From a checkpoint of a small transformer trained on Wikipedia.
Architecture: learned positions, tied embeddings.
Each number is 128 + 24 x the weight over the matrix's rms, rounded and kept within 0 to 255. Layers, rows and columns count from 0. Numbers have three digits each.

# up: layer 2 MLP up, 256x64, rms 0.239, rows 229-255, columns 0-63
# down: layer 2 MLP down (transposed), 256x64, rms 0.214, rows 229-255, columns 0-63
up229:163130132134149097113124139126095114151161136108155144139119138116122146116160078135152118161103120108135132109066171143088132140155147142134113161076162087129132141121149163120135105127126099
down229:106095106133160137118138126135161159107116111128102108147096083128133136156136132137113131148102137141087150130184110147159103107115112124124126105158103167078123148122134111132140142156123125
up230:138141129112089131147118072088073155230112168134120145143147156142193105135173118149108063114154136154176130115157162110083176101110109140141133141089155147130089085143159186111124129166127104
down230:137123105117147107132128126162185121168097175087142117149133090135148114141091112106109080131170096125192121130109110122140137076127156168127152131123099132057108129141160133171105144116168097
up231:147153139168136126122128112060111084110121105153175144151092136095157133135109116102147136135171110129153126115115133157117149120122142129121131140105113105130122102093193156125155134107118170
down231:159146084166097131125100132097151164166132113110080155154144104153117116153112111124169142121116157084148110175071136142138156119144106112134130106101085118133113121107145127122125138132113163
up232:118143167147112126158121100137107154123137116106103144112128173161142108146131204131121073140096157125125135108101094141125138137116114123142153140089118089127147103127122091131140138131090143
down232:157103186167125125108136114167096165152092134125122131133118128122110125102099101164145144158117101131166104132151098123110143101141163126131097125086171146127120122082114049164114118157147121
up233:110143116120084139132139129116100119172102140112152113107138129149110111129181123148115150155109096136140134060139171118103139123139120155150123173067156142150087115142113152140132111158107088
down233:138164094121142082113096120156158122150113126112094148146159174135142095092145113077126150122150111138163122149127136118159115139101106146114107151086128172132120122137124164117099107151132133
up234:079130154100120122110127139152111108095117104115143153104177114119206117097136184132096125113154119121107148157102114164123121112120130117154168141117117139127087128138127109162153142158125111
down234:132122120133121120110161134136140137117149140091180121125137152139181102104098103168118127084140173125137147117132093117127141048117113124117170098128137139141135124152134123128120132147109100
up235:134140132163140152108197134091114129122125152125135120122135143080109127154159132209143103163137134153102113138120161102142126106124123116116139136114116152180136143108112095134107124147139093
down235:132146160129127122118096147159097174115115114130111129127085104131090141105164117084118162128112140156155160128129069154089131134119152137148100116125137166087152060141153179125136135086127164
up236:101143132110088133139126100106130086139133092132137126113135123166093124144109140159123133113152162175138114096139159122131124134132120136143121125098129138155116125125162118159109162143148121
down236:109096127142162125081122151134175144137130160135121121143100121153141145139157119086126141106091147098093173160171126142139131094106128128082115101159128114130118140166089154134111134116095115
up237:150142113128079128105133127166126107097161155095107176133137138110138094117118131112147103145164148094155129167149128152116117117171113111127117130095142118152100104124136161125183118097101180
down237:121092103137114138121138148134158107099057170104150141120107112142105159142149157128141122163126151111162133144130100111115152150178137102090127141127105115148152129170146099110109148111116071
up238:077176151075158097149144118144137129135070134071130124109104060119121129152114158112084137091153077150134140146135100130106154110132123138160180150124128135158146134144163119156142173152063133
down238:145087135129081132100114121134095090171111121131130138131152133160177109124110131114160138133176170166104121200120093089141140101135141139067098119177157129134099155075124165134108097119131113
up239:100121181134132131170153131131100134109131148130124128148136111124120142157120133137115149098178130162149125130090113118088186107069122099149121192112097151137109114188128110136142132117092147
down239:108088094160139157143143136132144154138108141129125138151096113146178117152139100122125104124147109170122167143117064109158155102147138110135139060109122075108124128141090124128144095143137133
up240:122141170116144110093147142148125124147127078149153146102128144113164117143130099171132065128138134104147127080081106142140103095131115159114151091097118182150109105108185141115136123191155092
down240:130124155203140124158145121186100072094174151143106159125160097116157127102131142125079196121138142133103114130169119100161080139157116139124079096098134112108114123135155140065114088129117150
up241:147146172111134055139153155095101103118119080147138146145088094141124089178161128169114131122126132171142144133041111124115161115126127158143160119113100097148163129090139130133124104166119136
down241:111128123138130102132154149180175112158102137161131149117105159115141076175113078138139178081157151136127124114162174100167113115120083153136103153080059131168161134125104119113099092107108116
up242:109176098107165102140150144156149161099118122101118105143105143080134156103141106127140135122065109101143153164144152117124135112178116139125153133093139141135152089101139175109125088123151149
down242:142083103161149092144117129112157107101169139105184106149127132162133129128126122116143075126148123091162140159140091154129114128101111137114129141119116113139142096134109054156148136163162134
up243:125147136107145115115125121103116152136144064137123132112119118087144145115140169115124109133144158124106129146159149155080122137131107141149151141093086113136104118118171124107160095162152111
down243:128103126126100110124178146129106132119121139128132141100130115174162130127148156129138144114154087139152110123146163117150120134119127125128163103083104139141135128122121105122133111142129140
up244:130127094151116096165113132094099140151146156102144123150136099151178131121145149110099110109105132175129125097133096134139127140158141108204155152091091112149104132087092143121126142140114124
down244:151134153152185125117147131148113147088137166150120155150097124120088093107141127105113118133139083114110121114142142176114163104097138111121073091117145118142186140166149099135107126170119123
up245:122131128131126128131128130126125131125127126129130126128129127130128127125126128127127127125129128127129131127129126127126126128129127125128126129128127126128126127128128128124127129129125127
down245:129128127129128128127128128127129127128128128127128128127127127128128129128129128128128130128128127128127128128128129128129128127128128128127127127127129130128128129129129128129128126127130128
up246:127127128130126129127130128126123125127126123128126129127126130126125127127129125127124126124130123121129127127129125128126128130128125123128127128126124125128128130128127130122125130128126127
down246:128128129129129129129129128130128128128127130129129128128128127128128128124127127127129129128126130130129130129128128127129127128128127128127126128131129129130126129126131128129128128128129127
up247:150125139099124108138120134161122113139126145142131144149086117149153090112169167136097143093171140128135113127063085168109129107086106114166102138134123134121103134151173122145184122136108100
down247:139121114106125158122094112103126150124135137099174116132165184122110183117088070146163167122080147112082170114130143124186134126132131124098131119108129118101116152104094165083141121140144127
up248:128100161101088147137183128135123135175153101134156146130119138147154143131105115158125145138131098103128131169126137124152135111139085111123100140092128076136110115117189121141120115161158123
down248:114134170142142146101185153131145145118094136136127144118123089161094133174127110130125122109095121118132146124157092136131166117149147120101138153098128105108104151139112103131110149099118103
up249:155138120109151127134149085147088156131108074103134115126136134163115145123136120113115092114165121152102129070112174147093161117138137152184150094123110109149127147167164121117144118097148104
down249:106197140125176097098150159097140134149135097118125137139125133129136110142104095142113127108138092146136141141114170142135151104120097106152132104123145103140118142098114173172092062142122171
up250:103176112131120134133132143139117128104131129098086133145107115144112155160122174133094110130087083144143121102116177117070133112153125098203132148123185086134123123131148142155149114153129126
down250:127121120094097116179137111146111143153120105114125101143085144122125152152162165071121093195153122155134142126186153120132123084131143137128125135126095117137127134164152110130094145107121065
up251:133196129101110128134098138119096139142110131118129142123105109136133104094138129162111136109116110168133124150139145146121140135110066146163153096085105151159091120138154126107136152105118116
down251:109133111117138139119137129128160138136158160152130146147112087155106150069115162114143126112149131144147152121129145103117133140096107115101124117115103146124125125092140106132123109150146114
up252:107162129164106113139161108121120082140103142106117144112149143155134112142131086142118079130141110120122127082150150113110139102147113156141130141109115146159095108122145137122132140137115118
down252:198112159124104130115128124161093112158124142124102125100157144141095128138099123138130093113132117122134136101159144111100127082133157132131142157137123132145128134086147150115099118146152134
up253:109113144118107082148153178109149068149134093126147150127123111142146130147153139125143118124128094182149162090073143131115121106144094138119158198101086161149102112089131194169135119179085103
down253:114125156120159142158160134155121093132157110139106169100145122125107088176084058162143155116158157066180112110145142106215110088123130125148121173088109125157141178107069132149133111076102111
up254:075104092101134125156139160163120143137146091126107096104102134151124135147110104142117055075133121099185126134091138094122144107143106166169144138112154175143134153159173134167143070147131118
down254:059141119129131128174147138119118116102138112144116147151100150165122171134115091102140097089109203149145107149122154136096141132137131130132100127107179071135112125094105113131153138096147118
up255:090094074143133095083141115129144153194142148187133133142115141094150129139132072140136093105139136128104132090141142081154118073182118119133153100143122176160089125147138148118129074175110102
down255:182166150115101112099151185123167122133130130125140142106117087144156100113129099132151111089104154142134123114126100092121084165118167149164152117130135140201137073137110075087136044191147123